config.toml
n_layer = 13
d_model = 320
n_head = 10
n_kv_head = 10
head_dim = 32
d_mlp = 1280
vocab_size = 4096
activation = "gelu"
norm = "layernorm"
norm_place = "pre"
norm_eps = 1e-06
positions = "learned"
qk_norm = false
attn_scale = 0.177
bias = "none"
tie_embeddings = true
parallel_block = false
init = "uniform"
init_std_qkv = 0.0211
init_std_o = 0.0
init_std_up = 0.0211
init_std_down = 0.0
optimizer = "adam_atan2"
lr = 0.000772
beta1 = 0.95
beta2 = 0.98
weight_decay = 0.17
lr_head = 0.00914
grad_clip = 0.5
warmup_steps = 302
schedule = "wsd"
decay_fraction = 0.736
decay_shape = "linear"
final_lr_fraction = 0.1
batch_tokens = 65536
seq_len = 1024
doc_mask = false
train_tokens = 486000000
steps = 7416
dataset = "wikipedia_en"
Each number is 128 + 24 x the weight over its row's rms, rounded and kept within 0 to 255. Layers, rows and columns count from 0. Numbers have three digits each. The size before them is the row's rms in percent of the matrix's.

# down: layer 8 MLP down (transposed), 1280x320, rms 0.0506, rows 298-344, columns 192-255
# up: layer 8 MLP up, 1280x320, rms 0.0551, rows 299-344, columns 192-255
down298 085:142081167138168102120151136082121138112148139130088220100120144117158085154143136109124114111140144156135099150152152133149105109109155117146091132065126112125134139103105146177139136201163124
up299 100:115123125119135085124118114135132125157116118110142110105157078143111137152169115119108137115145135111098132160128096125136112093131118148113139137150137121108127139098154079136111144137113074
down299 097:136114097162126140142143079088140098123135082122150175139094115118123103150119117091107109100132144132105135105143098141124145103173178166135135077081132134140121156106107115113155151118167118
up300 089:134184098098133122132132146091125138105116092158190115158108154101149143135143103097125117131140158128115131124165111078131103148151088165116074111110102127141107146135158128087125188140142104
down300 092:162043117127158094118106137144123172128160144132112142107139142137121092132146139123145139102117113116111107142103155156139133172152140125106172137126120090145164123139086091117106102145127084
up301 103:167133136087142089122126128090147123169106126098147106158127104141135072089121122086085133077109133125110126139106114185116151136119161095118104143153127097142158150116096102133120158150119093
down301 103:095123122084116135111125122134135115158115118138103109155136112082122108133081152115147137121133126139154131151143126158131121150133093116136139150128114127153111156186126122136167121119131125
up302 096:139126111173134104108125127167153150121095108066140100101128161177129117162154066149073127101122146099169121132167104134122119108145134111137105145122133157121141122084153096098141138134106141
down302 090:153113108140135114100118092090087141118144111090137096183117092156163122140131105156134078092148113155115134122155103160119161121143089131089125117117095094107139111149137111122166167141158115
up303 099:150107122121101143171158166120112139152120154136153080138126145118096159121096114100128100128142164122138124135129133142147127112113134099130153156113121104105171132118118091161104128137099171
down303 100:120136118153172124103142105101092103140139129122122133149148136122166108147117117100144110143083124160089111116146144142129163086147136125139154103077146111077122124163120109097144125115168143
up304 100:099129153124119128116143150089082143124115143077143126099147149084114118100086116142126142102125138115143169122064128130129131105119122072132098143143165117180095135129091143129189140160093139
down304 100:162128103130111140103097114106132081114129145120130088146134087119121128078122127111104138114109114101104155187138140156079119136151102123136103125125120118111185172163134118164139144156162179
up305 104:146109126126140092138128106107123099118130108128160172170125132128116145167155171098126125140125078153132115127124161120129147154120155172143119115116138130128146144151086149051108116155126146
down305 098:091152138149145123159104128133097126142118101130151148106170099164113135108115150171104106140124094138124136142134136127148136075132109116158130158093117116110107092107112120131150137135112131
up306 097:102145132085137110143121164150156130132124142140128122150089165125145171113150148139099099111134072124149115124100142108138135121103081147125144106143135141086140150082111132121130128127159113
down306 092:129121118143135137152137146110115061118156114120137120120128115125143170117160148097136099099094153152135125131139132143103117112146130161134133155140105096156141146152145110121151104118091162
up307 112:131151143139098149118172157136143141131119173105140143144125118086151095120164141106154142082117159158110119122137126133103118132132121119128131142151144093083146119120100110144128093147127102
down307 113:161129132197138124095180130115155127140162167140150093148128143114137159126143130114150149092109101108119125123127089122177099117150117107136148132158152122116156092137064133096112115129084131
up308 111:157159177120147145135142123094159155125128133153146085133118095137122108087139108125096122116088122117141151121150104110088102134163127095144066131170136144112095138095134095145141126139119109
down308 108:099131157176138111095056138152152092134155134137120136118109189094152122121134127126126130153143130154101111129117070155134118156170130131098088131123191108134116123124104083108129089136135060
up309 120:162123068117096093107157144154138143132131132115155103154127114118104128145142141127131101098147132137128115108106139120132115124187135124116129170112131114146128147079128102085177109152136157
down309 123:137132113128118130137123139132147159157108124120076114115140123136126147111131114116105137124090131119128084103085135099152123120127141123117109122138104120136122062123163097122135148129110112
up310 095:133116141156079124109116143132151189122087152129124114139115122095117157143119168122123155129120123129098182142088101122141138170120141132135131116133160092124125130096149110095105144120168165
down310 092:147101138157154161104094116156114119130164130115156141139149095155124109082151149111132081094120148143158103113110157144099140135176130107130102120115114137149139157161137133124153152170113138
up311 097:139093145109129110137095144119139172151099148113141143140116152140142137147160139122101164120103083173142163082173173116140105135085147126133170121134143078097105129141113120146106141150135144
down311 097:114142142118128126161127147161150105105105166118158136115151098102099136147142156119139097094121097078180120133112151154092175100117154124149109142120171124144115133129120077119113169149141108
up312 090:134130129094158079135111164121132162153165114118108120133132140066089157149129192137149123135101122107134136059087134139100114127087109150114128111147178095125122130154152152113144130133126093
down312 086:125091133083143125144141117117138112145105107131125112125147120088164130118126118123138107134120138108148119119141124161133145132121138132159143132139116147118107158136111124140111134000130145
up313 098:128093156136083114189175128150141158158113131175111096120084127056124141129109105137118163137096115102095133107125112067108112104111122122124120110138133135121122127125152108128139158138150133
down313 094:097131107166129158167147147157123113111095129142132119131113098144147156103178130132104096123130111099136173150133073113136115118123144145095099130105166165141121108110102144134153128050130144
up314 110:112153104085121133116141148152116128100192141105157084095139124093141143123102126122116122126136134113141089132135116150143097117124116128155123103164121132143110152134126141111128122151072110
down314 111:134144122141093133105149143132169115138130072120141129154133114154112155167147123153136162134109099141129119101134134125091123151139117127129122129132129144131135123111148119121165134160177150
up315 096:124143071111122105106101182099105154109151130144167100150056162100091105115170099116134136106148137140138122133165153128134112121126111110125132192160126133125102123109119101065118121144133138
down315 098:106140115105113138136155103104149125123103154125126143108158160156098061139123151164118133119134082149118143109183125162120125102134167126141084154120121135171131073103125158107132144176152110
up316 108:144150129111141108101154160109135151121152118125121129136112141133153090139140119157107102114124120068110070133087105067150113103150111163108133167152110119120138109108114158125125149158115142
down316 107:136155127125130153151135121100124115061144137142089143098085129115123153095145140122147131117116104121182132140113172157077074160114110119143112117090131123153113114109122123112146119162156122
up317 111:145155119099145136134149126097120100141142129164154105125133159133142099131147094101125123127077114147120140144101134164130156132130148066131122137123142167132118195141160078123116115158130097
down317 107:102107176117122179104090134096169128113092103174104141129133108161139081154106124172135148154102121126130102136169152121116157098107121172128097146137117085137135126122143110094157145122145102
up318 102:143103139135113154153132098124171140124119160121090085125169112095128121140142124137143100120120090140103143133112126166154147132148122131135123148123102125123149171104110090129163160147159106
down318 105:172151098092165107096164148149112151141121136094111136141166089133117164115144140142159118116152129109143145141135098079125117124105160126147094094145141104091143136162110150135131170156139143
up319 106:144096133112111107153090133145130160135112113105135107127105110132101135154113114102116108104130122134126120142097157170135082161167129136114119110117135096177115146142113094100070185143140131
down319 100:110182146164146088101153118109093143099128142141157116110156106142130131172118132125101154142118108134113148099077119125154118174124098138144119140165154110145115133122121138116118104153159156
up320 112:180121145073167131131160171145148122123097141100138123138158113154150174153157116145118093110134120118134123133124107152118119130126104134116113154129149169135148131104110099098182133154121110
down320 114:161160123142118136133148090163135165091123106120120120098132124078144098109153106116115125092108135168087118138150129144152086117087102120116120146152118130119148150110099135160138140124116113
up321 084:140116093057121112137128140106086139108103150102172131118129140137114099160119085124118124113168134144152115114134106177156127114138114132110111086161134128099164148167159130099091130125161098
down321 087:095130124180134110142132091163153117161118128125114121118115165084112127153142136121120123107104139108138129127136109099135125140146075111124126139110152126150128124089165122150115097125106120
up322 101:102107121132150138188128081115139130143101109122128100134171079147094136118124081139101110109127131163132136092140134133152072097123110085124106124132096150103133128149150119143153129149164153
down322 104:161129108171149124160099184131110110113078152156185109131111160154136111160123103113141157157079097127144121167132132107104139087126137105120136112181140121100117129140105104130089095149140132
up323 097:096096126108168127182116159163120103132186127146120106152108147146111169124111128112107130095099143096120175123137155181133137114143090156123195168104149094095102147141145131171123134147139168
down323 094:166195132101138162106133108144105089112144167102102172124110099095121141100127150094174127130117104145082131091117128125065115141124126132132080099083103136159128109153115140105163089172105105
up324 105:097119174147126150171145117089128115119126165137124130142142115133165150152130125128114074117112080121087119113112091090134069150123124134120151125125126147157113199136129149139131111147112127
down324 108:148129106155119124143130131158102103099142122133142125077105106133122149108137129143139114149129111134173090118145140158126106099148095110113116111135104142110130185120133105124128124134139171
up325 109:125150165149102137164135132128187162130100125164113102119124093070107146148132126137103121117173140157177150123109121108128111133152073119128152115149129076152141157135132101168163114129084132
down325 109:099128125155143096153109145081142108135134086145160130167125152133113143151124094154107154155128139111114107079178124095158158097102104141136100126127112096149125118141147161137145162088146167
up326 102:115067118121139110152181127133114105130121128136127142150131147111139111107123149151124093125149112090138099145134102109127127096154132122151104164095141114120106111102049114111095076133134125
down326 098:098136146183087149114136162152141131159155133094122132130114141172121128170123095125150154135152128137144126134128117162149103128136103106123153096099123145155147171140117142101145116145076127
up327 098:166127145132138138119091110135124148123136155107144080138119128128129090120147134147141114105157129089096103137146115161136094158102167173139135132129127135124172086099064084160162124139120052
down327 096:107091058129112144136127125097144131132136098118095177145162135151147087146165138195135093111125098103114153148153129111112106115089108110107156174152169110165136140082127089132141146145130106
up328 102:127152124121134130126132145108131169145100157135124162079151100060104129166120129128134151113152165129121160107142141116108101110143100117114096121127157141115072114144117150120166107146126116
down328 097:133130119142145142105134148127108087108125164099110140131103152110062115146136112162125123113107150120131141157103153113142087145128103145114147142122134117122113165159139131179109141138102118
up329 112:143130154128139122132150098135185127118102134106127104095199139110142119172171118108117096101162135135101097132090115134158129149144156114110151153153129133123156172093138142120155139136112134
down329 115:133139122169112099161168119133126097111137135112144143149136134206102141165139144118117141162135124133112107128108095133102141144128104138134102091116155123106121153081158120150130120148090134
up330 110:137134133133138097128129097110116097139112107137171124146152099091175121088150115079142123093182101139111106135136082134124079136136103136111152157108111139134129116113106125122128136160114080
down330 114:115166138138133102123156140170135127189116135122129155143111131179154119117143151140097122120117108165113130154123109124092122120118147139113105115139138132117126137169119149122053126182145101
up331 099:145141131135173122165105116140147158141133140123165109093108129143118115086166108082132115113104151147127112110142110133117093138164107103137166173141135124135103097131117114166144129151162100
down331 097:106132104161154115045167093121112116106136130128123135138131151137144154132133120131148108127165197117141174109131140085137162155095139121124158118155094097154103079155127125088146116105140113
up332 096:098113102123126132140109152139151145150105161129133153169086151127071138147096094076108131125109073145102088128105083117194125109165102115131126140111181136143124149143084114131120124132118118
down332 093:138151137109158142132122139126132127121155154164122155093166079101139102157147140112152118120105076148155107166141151146107130148172119157132098181115092134094071112142183140112192161129141144
up333 083:121130188149146120152133099126118112131113123101162128115117109139170160117149132075129108132150075172138123064148126148128153127134112138131125106121153152152113113143146100151134114136145116
down333 088:126123091124149129124139089137151174115117142130169116116094168132149125130109166142144104122132104132109068133125127149122133139185128136142142120121121131157131123177116100127142147110119124
up334 097:117124126108074092132111140116148149119132163101148097140114126142132172120172133117122123089141115152127134121141119095170125107118145116126090138113139062154156130092091076171162126143127173
down334 104:168123106122146095144105127127140170154123091087096142139096099159147128150163148159119113077102151122135117151095144122126097126129142155101152117097137083077140119134129146125155123164142098
up335 108:116105114148117169153136118110172125122069161138127149086161140121112136119135067125074078101122120163139130130116095120178106116138075123130074124141136096097093126146139108138152125137156089
down335 099:117120129128122172142140130124119122082170177215103125145127134065136154152139115106129116103114116161082125125140117140127104115122156142149143122129120146126138146145098115110166150121186131
up336 100:122113172157127108138163121142137121170101107150124160134120158138150120181103107096063118112105135120136093142095140127116125119119137120122122072095112147132144134122107145133101157153132136
down336 103:154078096131121116130083123107117133122116159097121110109162117134116134082130145133095116118138123131154134091112134134120159072084111141190150159101142100143091109156132121097097133159151133
up337 107:136131107118153154161124141090124162122139126129144130123102129145126120153175094115137136118113135139171114061129124099132116111129151132128131152123126156126096134102146153088173144130087104
down337 106:166104146154159141164113105142125132115165156098140109119145124088142160113165145130142084098123132121132119101151131125078154169129112152171139105146139118150155102133173096134145138127140164
up338 090:145085113133153115146162158105131115140154129126159132140177080119096149122105155120118132119104065118088111098117126099085100134133110119148173103133152134143166125086136110145103153147138125
down338 088:105130139159174151108094129109134133105100123171126130131130142130156109097151144166150112171129181100138086116114161130147108123164120156134152140131073139157104108131183148134144140150092122
up339 095:099122135126090093112173173112151122125104135097121078130167112165186131133172127107068104095138147074123069119142152132120124121147097167102095124133141145137145150157126108175155162133157164
down339 094:187116156126102122132111076119156143150151090122157173125138173180138106163155126115165138148163146123122147131171160115123108118146121123111133151137130085130121108131108159105125175104129137
up340 093:135083095079133132181131141116141148159110134123150108134110133132119135164154103106174147112113148109151135159144128123167114153145126146129141127087128090126168148161126114134133158143069129
down340 095:152145166127111114109155111120154101157146115123130129138102138148151167085155150140134177141131083145136125107137131123090150127139157148127154155139106119096127110108132131133163093092165138
up341 101:160126124127079118141160156127121134153112161124149173120081086123118155118117113110129125119117141157141162151144100131117093155173140150143144160101136123121132114140093109142097118146101133
down341 103:136130092111132145146126163107109162147099152103155152133138073113156113129128135125130100146106096127147114168126136135144166147163123126153073116117120137141089177124152156155129155136112118
up342 104:105130162087077099101117106159110125140111126121119123130110138128123129075142130120142119097082110140119097160097116110142110158106127114141133058136144152185156150109105120131134120134101142
down342 105:146093107150112149124149123174117152111157136151108134111120174088146125104117108093145135163148109102129109125125106139122155094160154172125114102113121098108107142099076105108145128118070142
up343 087:150133132135131155119100107118137131155142180115151144140125091114111147112117118094147094100153131134126088076163143150139094161095138147099139106123152152126165125131114115114109112146156100
down343 084:155144101130136108111124128136117135131106147151103095103123088110167176154114141164120102166094101111121103123150096163095145097152106091167130129122185101128108120168097130155127121091107141
up344 089:165114103081108095131134121130116114133145127102152156150101128135152143114166082118110137138102120107116129127133122191169143114110142101153153096128127151152154146115138117128170110148135136
down344 088:116106161173131132126134130114105106113082107161097123129127130098175100157112143139121165110120155138126091137108129159141154109134131130123113129166123152146130127128111136121148119157094119